Part of a small language model's weights.
Size: width 192, vocabulary 32000.
Architecture: LayerNorm before each block, learned positions, tied embeddings.
Training: a variant of Adam for these matrices, 589M tokens, 4490 steps.
Each number is 128 + 32 x the weight over the matrix's rms, rounded and kept within 0 to 255. Layers, rows and columns count from 0.

# layer 3 MLP up, 1152x192, rms 0.0789, rows 629-664, columns 0-95
[[124 122 137 122 131 134 125 134 129 132 123 133 134 128 123 110 123 125 134 126 129 131 126 141 127 124 134 128 135 130 117 140 119 126 138 125 128 127 111 119 126 128 128 129 136 122 124 125 126 130 127 134 111 130 132 135 134 130 124 139 125 116 129 123 128 130 137 129 125 138 130 122 134 131 128 135 141 141 141 116 141 127 128 120 124 137 134 125 120 128 130 126 128 131 125 129]
 [138 154 113 117  94  92 122 122 147 113 126 127 123 148 145 160 138 119 147  95 142 125 144 125  91 132 117 146 129 108 106 122 128  76 143 132 112 135 146  96  86 131 174 135 138 124 115  77  76  93 122 117  98 129 152 131 112 148  98 116 102 135 131 120 162 168 176 103 153 129 117  87 139 121 136 149 155 129 155 100 112 158 139 137 140  84 107 120  73 122 131 143 154 160 138 161]
 [124 133 121 125 145  79 134 109 152  93 112 123 141 163 145 187 138 116 150 125 143  98 126 119 108 135 150 116 119 132  85 119 129 108 188 140 125 155 133 105 105 107 162 158 158  79 110 103  91 113 124 144 132  98 167 123 108 155  88 133  90 155 109  97 118 160 159  94 101 123 147 107 142 138 157 170 160 118 111 166 113 114 163 120 151 118 128 171  91 135 112 101 130 132 130 142]
 [136 161  80 156  59 183 128 103 172 173 105  82 153 118 134 122 105 121 166 201 148 112  67 135 139  96 116 133 135 141 202 114 195 131  95  96  93  91 182 171 148 162 102 122 106 160 158  65 139 122 107 142 121 128  84  86 144 111 114 144  21  97 185 119 149 132 165 126 143 131 102  85 151 171 162 118 160 149  32 116 156 146 126 181 179 132 195 154 108 187 128 148 145 143 166  78]
 [100 191 100 126 140 180 105 167  99 159 130 112 245 163 106  59  84 172 186 123 117 117 144 116 168 166  85 128 115  59  52 127 187 172 107 147 192 241 111 164 180 129 126  76 121 123 104 129 133 107  97  97 130 185 110 120 192 138  66 122 145 122 168  83 111 160 137 127 112 111 123  77  62 119 147 138 188 104 104 132 123  54  92 180 138 119  85 216 108 124 109 221 159 108  71 211]
 [157 128 108 134  96 128 113  96 121 165 173 135 158 114 159 149 137 131 170 134 135 130 131 102 136 180 104 136 182 105 115 172 123 143  95 126 161 160 117 118 129 192 147 102 176 158 113 133 133 130 128 165  92 128 106 127  86 129 129 112 108 151 168 119 175 125 155  57 121 133 138 172 128 131 122 102 190 159 129 110 159 146 156 151 131 143 149  75 123 167 107 173 146 112 140 148]
 [140 120 118 130 121 131 127 136 121 138 125 128 127 127 131 127 124 140 133 136 129 133 136 131 132 133 130 121 129 127 138 119 126 131 123 124 127 138 129 138 128 134 120 130 125 135 121 145 127 134 124 130 116 131 127 134 133 125 144 142 129 124 138 122 137 134 129 130 127 132 125 134 131 113 127 120 135 132 131 130 133 128 123 138 126 118 121 115 129 130 119 122 121 118 127 130]
 [131 119 138 104 121 101 137 122 148 107  97 139 158 144 131 113 114 126 119 114 129 108  96 112 134 111 127 120  99 115 115 124 129 111 148 124 145 145 116 127 105 150 142 151 125  98 130 107 137 119 119 167 137 111 135  99 111 137 126 155 122 151 143 124 136 112 151  99 152 120 122 122 114 109 119 143 144 125  99 155  98 127 134 136 135 134 171 136 132 131 143 152 136 126 126 123]
 [103 161 185 124 150 181  80 118 126 178 181 101 207 131 239 121 201 181  86  89 130 130  65 118 157 150  93 124 152  45 140 141 113  35 150 118  82 149 148  95 158 183 174  91 155 107 100  93  85 215 120 186  87  84 163 100 131 129  76  80  35 138 201 166 192 130 149 106 191 187  44 120 217 138 216 203 188 136 105 146 121 152 142 145 166 100  69 149 120 119  72  86 163 215  83 222]
 [127 136 117 138 119 129 128 135 120 132 128 128 134 122 132 121 126 129 124 131 134 130 133 136 123 119 127 129 120 132 132 142 119 131 137 123 132 127 130 137 129 120 135 122 132 130 124 131 128 126 120 131 111 127 119 133 129 129 132 131 116 129 125 126 125 125 128 129 124 126 141 122 135 130 127 121 128 133 132 129 123 138 119 126 137 121 134 129 134 134 131 115 125 112 114 125]
 [127 124 207 143 101  88 123  72 148 144  68 151  88 143 102 139 105 156 102 176 141 124  80 109 179  87 154 127 180  45 174 100  93  50 110 121 119 136 101  77 112  93 116 132 102 185 133  85 117 119 150 144 141 144 149 150 132 194  97 132  85 192 144  79 114 185 132  79 129 166 111 173 112  94 154 187 145 145  85 121 159 145 150 130 135 104 162 112 135 157  81 226 181 127  64  79]
 [124 123 127 131 119 119 117 133 109 141 117 123 133 129 117 117 121 135 128 124 137 119 128 117 128 138 140 130 124 132 120 120 124 126 131 114 121 135 114 135 122 126 134 139 128 125 127 119 129 132 123 136 135 125 127 125 126 128 130 136 120 133 124 110 127 131 122 129 128 130 119 135 128 122 125 132 121 129 130 113 112 130 124 128 127 126 128 121 131 135 126 120 127 124 128 121]
 [130 128 122 142 133 124 123 125 120 135 125 129 132 128 131 137 124 142 118 129 133 116 138 134 126 119 121 130 119 121 131 127 125 134 121 127 139 126 123 135 121 127 122 128 140 131 121 134 138 132 126 129 122 132 121 129 128 130 129 144 137 125 128 139 131 113 126 135 124 139 129 128 121 116 118 124 136 138 134 124 132 128 138 133 140 126 123 112 137 118 125 128 132 121 125 130]
 [153 129 129  99 132 116 178 147 122 138 149 133 143 141 141 138 126 189 103 176 151 157 122  90 120 134 130 126 147 118  87 180 134  80 152 137 142 162 120  97 114 141 107 111 179 160 137 145 111 141 141 152  90 141 100 139 155 125 100 110 121 103 149  77 135  84 157 118 128 127 175 146 102 145 165 161 153 156 125 138 141 138 153 159 132 109 123 101 127 181  82 141 164 105 123 129]
 [155 140 150 123 131 145  99 122 161 128  36 129 203 136 119 184 169 123 161 132 141 220 134 142 107 133 118 120 109 127 122 150 166 179 148 146 143 125  68 100  89 132 176 133 125 141 154 130  88 101 129 134 121  85  73  87 124 109 115 182 112 137 127  96 151 126 185  87 141  81 103 101 101  76 169 142 119 124 198 101  97  51 124 119 177 145 112 186 197 195 172 193 119  94 155 229]
 [ 90  88 131 134  56 110 135 131 113 115 147  87 116 101 152 166 115  73 135 100 143 178 112 127  38 166 103 131  91  99 115 148 124 108 153 121 107 139 130 106 119 227 122 132 131  89 124  66 167 228 169  90 119 164  93 123 151 141 130 118 108 131 154 195 112  90 149  85 176  86 151 133 188 140 125 136 123 117 121 118 139 109 101 112 102  75 133 135 122 166 121 142 131  78 123 108]
 [136  93 119  78  98 150 157  57 211 126 155 110 112 137 140 136 152 106 117 116 135 104 120 136  75 189  93 140  40 151 101 137 169 144 197 144 152 128 152 129 143 177 137 126 125  92 137 133 180 183 110 182 108 118 118  74 156   2 115  69  91 187 150 102 130 132 121 113 108 138 209 216 143 192 149 115 111 117 123 159 126 135 141 130  51  73 183  74  98 119 126 105 143 148 221  64]
 [134 122 130 118 116 120 132 134 125 130 136 136 129 111 131 121 112 120 136 119 126 129 125 133 120 119 125 132 126 131 128 133 127 121 134 128 128 125 128 129 137 125 121 114 121 138 127 123 129 124 114 115 127 134 124 138 121 121 121 128 124 130 134 139 129 126 132 135 131 134 135 117 127 134 127 117 126 130 133 125 141 128 124 139 135 130 133 126 130 120 128 128 114 120 144 126]
 [ 87 167 111 156 132 138 179 161 118 140  82 138 130 205 143  51  46 173 107 113 168  87  13 111 111  88  72  75 157  57 185 175 131 105  84 140 106 102  91 106  78 195 104  94 139 129 134  31 242 144 126 109 124 104  85  93 129 222  73 239  61 172 176 156 179 116 162  55 153 171 124 123 116 120 131 123 154 182 102 129  95 125 167 177  59 123 189 186 205 188 104 218 146  19  49 120]
 [114 198 153  55 170 122 139 116 135 172 158  92 190 164 137 160 155 164 124 127 159 140 119 107 159 161 115  84  93 120  79 184 120 122 150 222 205 169 124 177 131 175 153  59 159 118 163 105 173 182 129 194 101 125  37  68 141  16 106 226  63  84 172   0 148  80 175  65 120 129 184 178  61 138 166  75 162 153 131 135 147 121 103 211 133 197 219 153 176 221 147 127 173 160 172 187]
 [128 125 130 126 111 127 125 127 128 121 132 126 133 128 126 125 130 141 126 123 128 126 132 127 139 128 129 133 132 127 127 124 118 129 133 121 127 135 125 124 138 122 121 122 129 130 121 121 132 141 128 129 138 133 135 121 127 128 134 138 131 137 135 128 134 134 128 124 128 131 132 130 129 134 113 127 128 121 142 122 129 135 129 125 128 131 126 115 129 138 134 120 130 123 136 124]
 [138 128 131 125 124 124 121 122 123 137 129 133 119 116 118 126 132 128 136 129 120 127 126 132 129 138 121 133 129 128 120 143 136 122 116 133 115 125 138 123 123 131 117 130 131 134 119 128 134 134 124 118 125 128 115 123 130 127 132 129 133 117 129 126 131 123 139 134 123 120 111 129 118 116 141 125 117 137 120 123 135 126 124 129 119 128 126 127 125 123 127 124 121 118 133 128]
 [164 160  63 141 183 225 150 117  68 146 190 132 158 130 144 147 149 158 245 125 131 155  29 121  76 196  70  82 136 160 179  92  84  64 155  81 111 137 131 121  46 199  81  92 103 143 139  27 210 129 143 206 123 122  73  79 104 116  75 125 140 101 205 116  89 163 141  97 162 108 171 178 186 157 124 122 176 163  94 133 142 151 112 235  89 136 215  76 142 158 173 127 197  54 159  70]
 [127 112 119 131 136 114 136 111 135 107 124 149 138 171 121 126 131 134 131 121 126 112 111 112 117 152 131 111 115 133 134 113 132 136 133 114 126 142 132 116 123 135 139 152 142  95 125 126  96 133 116 125 120  99 133 111 112 128 116 122 120 148 129 112 136 131 156 120 145 113 142 115 116 130 150 149 156 129 124 151 121 134 136 115 134 123 129 129 123 143 129 160 140 139 120 128]
 [134 124 117 122 121 128 129 125 129 124 116 134 122 125 129 133 121 134 143 136 130 123 134 128 137 130 132 125 134 122 127 128 132 127 134 121 127 135 123 135 127 127 125 125 138 121 115 134 130 126 123 125 129 125 128 130 133 125 133 134 130 126 132 128 128 132 130 124 138 126 120 142 130 122 139 132 125 131 120 131 130 134 120 128 128 131 127 126 129 133 127 123 123 126 123 139]
 [121 129 129 134 120 117 133 123 119 135 143 133 111 120 128 121 136 111 130 130 133 128 135 133 128 129 121 120 130 141 129 123 144 133 124 136 113 121 127 129 130 125 131 126 134 124 125 136 131 127 127 126 125 132 134 129 128 120 142 110 132 120 125 130 124 131 126 127 146 132 132 129 122 132 126 122 129 136 132 123 135 129 134 125 123 136 118 126 123 126 127 122 132 121 128 126]
 [217 154 127  86 144  89  70  52 162 157 103 114 167 129 128 110 137 176  93 202 111 148 106 125 151 101 105 212 216 107 134 141 134 135 147 149 140 179  86 112 155 154 166  91 103 151 209  59 130 170  95 213 136 185 155  90 127 152 125 100  97 131 173  43 123  86 123  45 154  84  90 104 130 183 130  89 189 207  65 179 151 187 136  86 214 219  56  34 170 143 148 145  89 149 155 169]
 [130 127 121 126 125 121 128 125 126 123 112 128 134 137 126 115 134 140 125 128 128 123 124 120 132 124 130 137 128 122 120 113 130 127 125 116 126 129 126 139 121 129 129 128 127 116 130 129 121 132 132 132 123 123 129 133 114 129 122 143 129 141 128 124 125 118 137 127 129 137 128 130 124 132 112 142 126 121 125 134 128 124 128 133 136 124 133 121 129 130 122 124 123 123 117 128]
 [122 126 126 138 119 126 126 117 128 125 129 135 115 115 130 125 127 103 140 131 128 125 122 132 126 128 117 124 136 136 122 131 128 123 126 141 136 126 130 125 133 115 127 128 131 128 128 137 127 128 120 122 127 124 127 127 138 131 119 113 130 127 121 125 134 119 145 132 138 119 136 122 137 126 145 127 132 135 129 132 132 118 124 124 135 119 123 142 115 129 131 116 121 133 141 128]
 [155 190 126 140  98 133 134 106 146 166 144 101  91 129 157 171  76 156 110 177 120 168 140  93 146  95 124 144 143 114 107 107  86  76 121 138 108 141  73 209  69 148  76  52 169 152 157  64 142  94 102 184 114 126 175 120 143 157  74 105  93 106 125 138 179 181 170 112 177 122  71 174  75 150  57 158 182 157  83 179 123 164 166 138 177  96 162  89  89 204 108 107 153 100 133 110]
 [124  30 127 121  98 105  99 105 139 145 147 131  62 153 107  49 155 148  38 154 139 148 128 119 131 170 131 128  63 121 156 136 134 194 135 145 117 116 113 128  86 135 110 143 130 127 127 141 118 119 174 135 133 110 151 126 131 158 104  87 115 122  94 143 144 145 149  94 125 145 209 168 175 107 124 166 137 137 155 103 141 192 163 163 137 112 159 105 156 111  92 123 190 169 120 143]
 [ 35 162 106 135  84 167 160 159 157 137 188 123 108 215 132 125 114 163 196  73 131  98  74 124  99 120  98 107  96 117 152 105 109  70  63 136 155 200 233 130 120 138 142 134  80 102 148  74 210 118 172 102 114 151  37 113 137 111 130 144 135 131 145  75 136 148 149 107 226 166 101 140 142 149 210 104 141 149  96 125 118 152 183 129  89 112 170  99 131 188 108 215 112 111 132 136]
 [130 132 120 129 139 125 126 131 125 130 125 133 132 128 123 132 135 126 119 125 127 121 123 123 129 130 113 138 127 133 127 131 127 131 122 124 118 127 136 134 123 128 123 126 124 135 131 134 131 131 118 122 133 137 126 131 133 132 130 129 128 119 130 135 134 131 124 130 128 128 126 141 127 134 127 124 115 125 136 125 119 133 136 135 134 127 127 125 129 123 117 136 130 124 130 136]
 [144  36 147 136 168  98 205 101 107 164  82 102 207 177 152 135 112 115 177 155 108 155  94 125 210  56 105 163  67  80 146 177 186 177 159 171 151 164 150 176 178 108 210 123 120 175 228 173 129 109  68 133 108 149 101  75 142 119  99 201 123 104 160 105 171  98 109 111 153  89 111  81 119 112 198 102 114 118 128 108  96 101 105 102 122 206  92  88  93 157 215 134  81 136 112 168]
 [125 116 142 125 128 127 116 125 127 127 129 128 130 130 130 129 116 130 120 117 126 125 134 137 134 118 137 131 135 116 128 145 122 115 134 119 132 137 119 131 118 138 122 124 122 137 134 124 129 141 123 126 115 134 128 130 124 123 119 133 123 130 140 137 136 129 132 130 119 128 126 124 126 122 124 120 115 130 123 106 138 128 119 137 135 126 135 117 127 131 125 131 117 128 133 124]
 [204 126 147 141 121 116  89 157 201 122 162  72 108 119 116 137 131  70  37 119 139 233 170 129  81 162  47 125  68 147  87 170  87 208 143  89  98 131 149 128  84 205 121 111 210 103 146  62 161 113 209 132 104 116 126  40 181  61 106 127 107 149 181 101 140 149 211  84 169 142 108 147 107 177 161 217 137 166 114 203 123 210 121 191 143 157 126 110 110  97  87  78 209 159 143 127]]
# layer 3 MLP down (transposed), 1152x192, rms 0.048, rows 629-664, columns 0-95
[[129 130 125 129 128 127 126 132 125 132 124 126 127 128 124 130 130 128 131 124 123 126 119 123 126 128 128 125 128 128 131 123 128 127 128 129 125 124 128 129 127 129 125 130 127 127 131 127 124 131 128 128 128 130 131 132 128 130 132 128 128 129 131 129 126 128 126 129 129 126 125 125 131 125 128 132 130 130 127 126 128 127 127 128 121 126 129 128 131 127 125 132 126 126 129 127]
 [164 146 139 125 131 154 139 146 113 167 152 100 115 100 157 156 169 121 112 109 129 125 155 151 106  99 129 121  87 144 108 141 118 104 113 137 135  81 119 137 120 106 117  98 120 112 116 137 157 103 131 113 137 154 114 135 130 173 163  99 119 117  96 118 129 131 113 131 136 111 120 122 124 101  98 125  87 132 133  89 135 120 144 114 121 128 126 132 112 112 108 121 124 116 132 113]
 [109 123 154 137 124 130 124 142 128 210 152  62  74  83 134 133 145 104 143 113 170 116 151 139  96 121 114 146 106 109 149 114 116  92 102 152 118  91 119 136 138 108  74  17 111 135 122  97 174 140 142 127 135 167 100 146 147 134 126 114  95 140 167 149 120 103 103 121 141 127 155 174 128 128  57 110  88 159 134  67 172  99 117 122  86 117 148 119 141 116 121 161 107  92 113 109]
 [115 235  97 163 219  86  98  92  69 142 130 103  93 132 120  92 176 229 100  97 102 108 148 131 140 142  61 122  99  78 156 136 110  77  80  86 177 122 109 149 113 123 197 110 170  78 133 128 169 136  62 176 137 227 184 160  35 153 187 188 101 106  84 143  94  64 174 214  26 160 179  66 163 107 150 126  84 147 130 114 118 135 121 142 102 128 110 173 187 115 117 118  96 142  55 160]
 [130  94  52 177  58 138 126 157 124 129 140  92 152  77 138 134 120 104 198 150  30 142 112 143  99 197 130  85 113 137 165 213 184 154  80 179 121 162 149 131 165 183  51  91 179 219 110 104 160 112 177  94 135 170  65 106 171 150 172  60  97  84 170  90 131 128 200 111  74 145 106 113 128 150 129  93 132 159 171  98 131 157 123 164  77 133 196 112 114 112 106 140 185 103 207 140]
 [131 128 126 130 139 134 123 143 130 131 150 109 143  91 132 129 130 128 119 106 127 133 145 131 132 124 142 121 111 136 130 128 130 142 122 124  99 133 112 132 124 120 139 110 136 122 130 141 125 104  98 134 136 159 134 130 122 118 163 127 130 149 131 136 112 130 141 143 118 125 113 108 150 136 136 127 109 102 129 123 140 139 132 114 129 127 135 113 117 122 129 113 138 127 126 115]
 [126 127 126 122 126 129 131 130 133 125 129 128 129 131 130 127 129 126 122 130 131 132 130 127 128 129 126 128 128 128 129 129 130 130 129 131 127 127 129 126 132 126 129 126 134 128 131 132 128 127 126 132 129 124 127 130 127 127 128 128 127 132 126 124 130 130 130 132 129 132 130 132 128 129 128 128 132 127 131 130 128 128 132 127 127 124 127 132 128 129 131 131 129 126 126 131]
 [140 130 131 122 157 139 104 129 132 171 124  91 121 100 123 147 125 117 125 135 118 112 149 138 110 107 109 129 147 116 123  97 119 133 125 106 130 128 137 125 162 120 124  48 134 143 135 122 124 124 139 135 125 130 122 148 158 135 148 113 116 114 144 134 106 144  87 131 118 119 126 109 153 134 119 123 125 127 149 123 145 146 125 121 112 110 131 119 104 115 148 117 105 118 122 104]
 [193 211  73  83 220 126 197 110 188 152 120  83 161 127 198 184  91  67  94  27 144 141  71  97  77 255  15 183 127 110 239  72 132  58  80  94  71 149 190 116  78 136  55 153 252 138  86  31 190 108 142 178 106  73 159  16  94  88 230  94   5  97 200 255 132 171 235 109 204 143 181 185  92 183 169  88  91  94 204 106 107 124 170  33  32  93 115 113 124  85 101  72 115  21 154 102]
 [127 124 127 127 125 126 131 128 126 128 127 130 128 132 129 130 132 130 127 126 125 128 126 127 128 128 128 129 132 128 131 130 130 126 126 129 129 125 127 129 128 126 131 133 125 127 129 131 129 129 128 130 124 126 130 130 128 127 126 127 127 130 127 129 130 128 127 122 127 127 132 129 126 130 128 131 129 129 130 130 128 126 128 126 130 128 129 129 131 134 126 133 132 127 125 130]
 [172 181  31 124 153 124 173 142 146 106 150 116 210  90 184 113 104 135 175  85 175  86 136 136 164 108 105 131 106 152  90 128 155 182 160 160 115 125 117 148 152 172 113 104 127 109 128 142  83 176  91 130 120 146 110 100 128  99 146 144 119 109 161 140  80 105 122 178  96  87 109 117 108 207  94 102  94 151 156 114 112 131  80 132 136 115  95 119 117 110 169 100  76 105 228 177]
 [125 126 130 128 127 126 128 132 131 127 129 124 127 125 128 129 128 129 127 131 134 128 131 133 128 130 128 126 131 127 126 130 128 130 129 132 130 127 131 128 132 125 132 123 130 129 129 129 129 125 126 127 129 128 127 130 128 126 131 126 127 131 120 128 126 125 130 131 132 129 127 130 129 123 131 129 134 127 129 127 131 127 128 129 127 128 128 132 129 131 128 131 126 129 130 131]
 [130 125 124 126 124 124 128 128 127 126 126 130 128 132 127 133 132 128 130 130 127 133 127 125 130 126 126 124 128 127 132 128 130 130 129 131 125 122 124 127 131 127 128 125 131 127 127 127 131 123 126 133 125 125 130 128 132 126 125 124 128 128 128 125 127 127 130 128 126 130 128 127 128 131 127 129 130 127 130 129 125 129 129 126 129 128 126 130 127 126 130 130 131 127 124 129]
 [137 143 106 117  92 109  88 132 157 150 116 105 130 110 146 124 119 108 130 124  92 144 121  96 114 120 132 103 154 127 135 124 112 100 144  95  91 128 114 144 120 109 100  59 141 122  91 133 128 140 128 108 132 123 128 128 146 137 135 126 155 139 151 147 108 151 120 150 129 107 142  99 130 118 130 137 134 132 153 124 134 130 124 126 125 114 161 152 142 122 126 111 113 141 119 131]
 [148 171  60  87 133 187 134 172  64 134 110  95 178  91  78 150 145 123  85 113 145 153 144 142 123  44  92 138 125 167 197 100 138 109 143 111 115 167  87 120 142 129 160 100 139 161 104 102 136 103 123  99 146  93 107 188 128 156 138  85 192 135 128 104 158 220  93  76  76 109 202  61 201  81  96 139  86 156  86 170 149 135 150  47 126 144  98  82 123 172 167 168  94  81  79 110]
 [169 147 153 128 142  70 122 101  97 139 121  82  91 174 134 141 134 169 160 108 123 106 108 134 216  99 192 169 119 195 144 116 124 143 118 133 131 194 102  73 121  91 173 146  92 102 112 103 136 107  89 100 127 131 149 192 145  91 197 130 139 133 101 117 112  88 105 117 110 151 130 203 127 133 185 166 108 131 100 131 143  98 123 157 136 161 110  90 159  93 153 109 208 164  53  94]
 [ 77 202  89 170 110  66 187 154  96 148 155 109 148 153  92  59 118 121 114 134 121 147 160 143 119 147 119  91 222 151 127 156 193 105 152  68  92 111 124 102 121 116 177  80 153 134 138 162 152 144 108 111 115 150 122 150 196 122 157  94 152 107 153 141  96 158  80 123  85 150 153 141 140 139 119  78 123 130 101 115 103 127 124 147 127 100 147 116  59 163  26 124 111 167 150 124]
 [132 130 124 124 129 125 128 128 131 127 129 124 128 134 133 130 130 129 133 126 124 131 128 126 132 129 131 130 128 130 131 130 126 124 129 130 128 122 127 126 130 125 129 135 128 122 119 128 131 121 124 128 124 125 125 128 128 129 126 126 131 130 123 130 124 127 131 125 125 129 132 134 127 130 131 130 127 125 125 133 127 127 131 128 127 126 124 130 127 132 127 126 133 131 126 129]
 [248 151 199 115 189 147 181 123 162 102 233 138 149  72 151  82  81 120 178 112  69 146 121 144 255  83 174 120  36 186 114 157  79 170 214 113 175  82  91 172  85 126 208 118 125 183  97 145 196  71 167 159 147 125 158  91 170 119 105 124 197 159  23  73  45 148 114  47 112  94  94 106  86 207 149 138 109 220 159  47  12  84  55 172 148 161  97 185   8  96 196 163 133  94 104  66]
 [138 150 152 174 187 146 156 190  90  65 130 163 111 178 117 167 158 173  71 104 131  83 120   9 139 122 154 122 128 146  79 110 141 142 107 153 168 128 155 170 124 158 239 158 180 113 144 151  57 128 135  87  82 128 122 138 111  41 117 126  86  43 177  84 144  67 113 128 141 123 126 126  99 127  76  98 139  59 178 137 141 185 202 191 112 139 117 170 130 103 113 111 127  84 104  93]
 [124 129 128 123 126 125 129 128 129 128 126 126 131 125 129 129 128 127 127 128 129 130 126 129 126 129 129 125 130 130 129 124 126 130 128 128 131 124 128 125 131 123 126 133 129 128 128 127 127 123 125 126 124 128 131 127 130 127 129 126 129 127 126 131 128 127 130 131 127 127 127 129 128 129 127 127 131 125 131 130 127 130 129 131 126 128 126 132 128 133 126 130 127 129 129 131]
 [130 133 120 131 132 127 125 129 130 124 126 127 127 129 129 132 128 126 126 126 126 128 127 125 130 125 130 124 124 128 127 130 129 128 127 128 129 129 130 124 126 128 125 123 129 130 124 128 128 124 129 126 128 126 130 127 128 137 129 128 129 130 120 131 126 130 129 132 125 127 127 127 129 125 126 128 128 129 126 129 126 131 130 131 124 121 132 131 126 127 129 131 128 127 127 127]
 [162 126  90  78 138 153  88 120 135 143 185 110 131 133 104 158 112  64  36  96 117 135 138 116 173 196 113 150 195 115 120 128 181 112  95  37 102  47 185  87 222 172 212 155 186 148 166 124 133 152  57 173 111  76 105 105 158  68 134  94 108 111 132 102 116  69 105  84 175 117 126 137 109 181  78 167 102 150  79 167 157 107 180 213 115 117 157 125 101 102 126 132 115 165 176 207]
 [136 152 145 120 124 133 101 124 139 186 106 102 111 109 131 139 111 116 112 122 138 101 154 152 108 111 139 124 122 111 120 112  99 117 104 105 120 129 139 118 130 142 115  99 124 151 131 132 140 127 122 116 127 142 141 152 117 122 139 126 130 112 135 130 106 129 106 147 140 129 126 124 135 128 118 107 113 150 128  89 133 130 113 137 130 136 141 116 127 104 113 135 134 123 122 120]
 [128 126 126 127 128 129 128 129 131 130 127 128 128 132 130 127 129 131 126 125 130 126 128 128 130 129 128 132 126 130 128 128 129 129 131 129 128 125 126 127 129 124 127 128 129 126 130 127 125 129 130 128 126 127 124 127 127 129 129 127 125 129 129 129 130 128 126 132 128 129 128 132 127 123 126 128 126 124 132 127 129 129 128 128 127 128 124 129 130 128 128 128 129 128 125 131]
 [131 128 130 131 129 131 127 130 129 124 129 126 128 131 126 127 126 125 126 125 130 126 129 125 130 132 125 129 125 125 129 125 130 124 128 125 124 128 130 123 127 130 125 128 127 126 130 127 128 132 128 130 129 127 130 127 124 127 131 125 131 128 130 126 127 133 132 123 130 126 127 131 129 131 123 125 124 129 126 127 128 125 131 126 127 123 129 126 126 125 131 127 128 132 130 129]
 [108  70 121 201  87  69  77 154  73 126 194  66 178 173 139 189 255  84 147 138 142  28 200 151 121 183 133 136 100 135 137 213 144 126  52 174  90  93 255  59  71  66 178 108 161 175 177 106 175 150  54 155 135 208  93  92  97 155 148  80  53  43 235 255 182  90  97  91 110  34  28 146 106 115 118 176 110  66 139 185 141 103 184 158  98  65  49 121  79  67  61 153 126 105  70 178]
 [126 128 128 124 124 126 128 131 127 131 127 126 125 126 129 127 129 128 127 130 132 129 128 131 128 127 129 126 132 128 130 132 128 129 131 133 130 124 127 128 128 127 127 126 126 132 125 133 127 126 128 128 124 128 124 128 131 126 126 128 124 129 123 125 127 127 128 130 131 128 129 126 127 125 128 129 131 125 131 133 126 128 126 129 129 132 124 133 129 130 127 126 130 124 128 126]
 [133 132 126 133 136 127 128 128 128 135 127 128 129 132 132 124 126 133 128 124 122 122 129 126 130 128 129 130 121 130 128 128 129 123 125 125 125 130 128 130 125 131 123 131 124 127 132 133 125 129 133 122 128 130 126 131 128 133 134 133 130 132 132 135 129 128 128 127 127 128 127 132 129 131 120 127 124 128 126 127 130 127 127 129 130 126 127 126 130 124 123 130 128 129 126 129]
 [148 148 121 142 140  85 112 122 139 116 126 127 153 116  92 119 142 120 100 159 145 109 138 136 163 151 121 139 108 129 162 166 122 161  73 155 121 150 144 144 130  88 108  92 109 179  84 116 140 133 110 159 129 103 148 133 121 152 110  47 110 149  75 152 136 131 122 142 142 135 156 134 141 128 138  81 150 121  85 101 164 119 137 146 126 144  87 142  83 134 121 127 130 138  99 121]
 [190 159  78 118 154 167 172 144 112 134 107 151 117 128 169 119 109 141 184 107 189 155 182 141 126 122  98 109 155 144 115  96 122  97 164 134 132 107 173  95 143 118 161 113 147 120 103 134 102 131 131 160 137 153 127 109 132 110  74 160 159 107 130 102 111 121 131 201  91 114  76 170 135 149  80 114  96 136 122 102 116 128  87 112 100 125  66 107 157 104 146 115 108 116 191 134]
 [169 210  84 149 158 103  84 113 151 132 138  93 131  59 142 132 110  94 131 118 116  96 107 138 109 121 147 118 173 175 131 133 192 174 103 138  99 150 127 170 151 144  78 129  84  93 122 130 128 106 144 101 129 114 121  88 155  52 207 127  78 141 130 184 139 127 114 194 124 109  78 111 127 172 122 158  92 122 143 110 113  77 101 112 153 184 132 129 111  48 142 115  78 123 121 157]
 [127 129 126 129 126 130 128 127 130 126 128 127 129 129 130 130 130 128 128 131 128 126 128 129 129 125 130 128 126 129 129 129 125 127 129 128 129 129 128 129 129 130 129 128 131 128 126 126 127 127 126 130 127 126 133 125 129 126 123 127 128 128 127 127 125 129 129 129 130 129 130 128 125 128 124 130 128 127 127 127 128 129 128 129 129 129 126 128 124 128 130 128 128 128 127 126]
 [ 29 127  90 106  97 124 116 153 146 117 178 154  32 172 128 122  91 135 174 137  70 173 149 133 138 153  65  41 176 112 116 221 137 136 131  68  69 126 181 118 185 192 103 128 140 206 212 119 203 123 195 138 115 123 108  89 182 216 128 159  60 152  93 101 157 184  82  36 135 162  62 152 125 137 143  94 179 219 124 118 131 146 148 124 138 155  64 154 126 124 179 143  13 131 173 249]
 [127 129 130 128 127 124 126 127 128 130 128 127 128 130 131 129 123 125 126 132 124 130 124 124 127 129 127 127 129 127 130 128 125 130 128 131 131 126 129 130 128 124 133 124 127 121 127 129 128 124 126 127 128 125 130 128 129 130 127 122 131 130 127 130 129 128 127 133 128 128 127 128 126 126 129 130 126 127 127 127 126 128 130 126 127 124 125 133 127 122 126 129 130 124 124 131]
 [104 161 117 152 148 207  70 130 129 166 130  75 182 114  84 144 189 142 139  56 167 128 105 146 110 168 180 102 163 158 156 134  81 130 133 172 162 157  86  95 118 115  81 125 122  63 137  87 200 149 129  22 135 171 124  62  31  81 102 160 121 143 227 158  73  53 160 179  46 131 143  79 131 125  87  30 106 148 179  79 151  79  42 137 156  84 123 157 181 197 106  51  79 119 167 127]]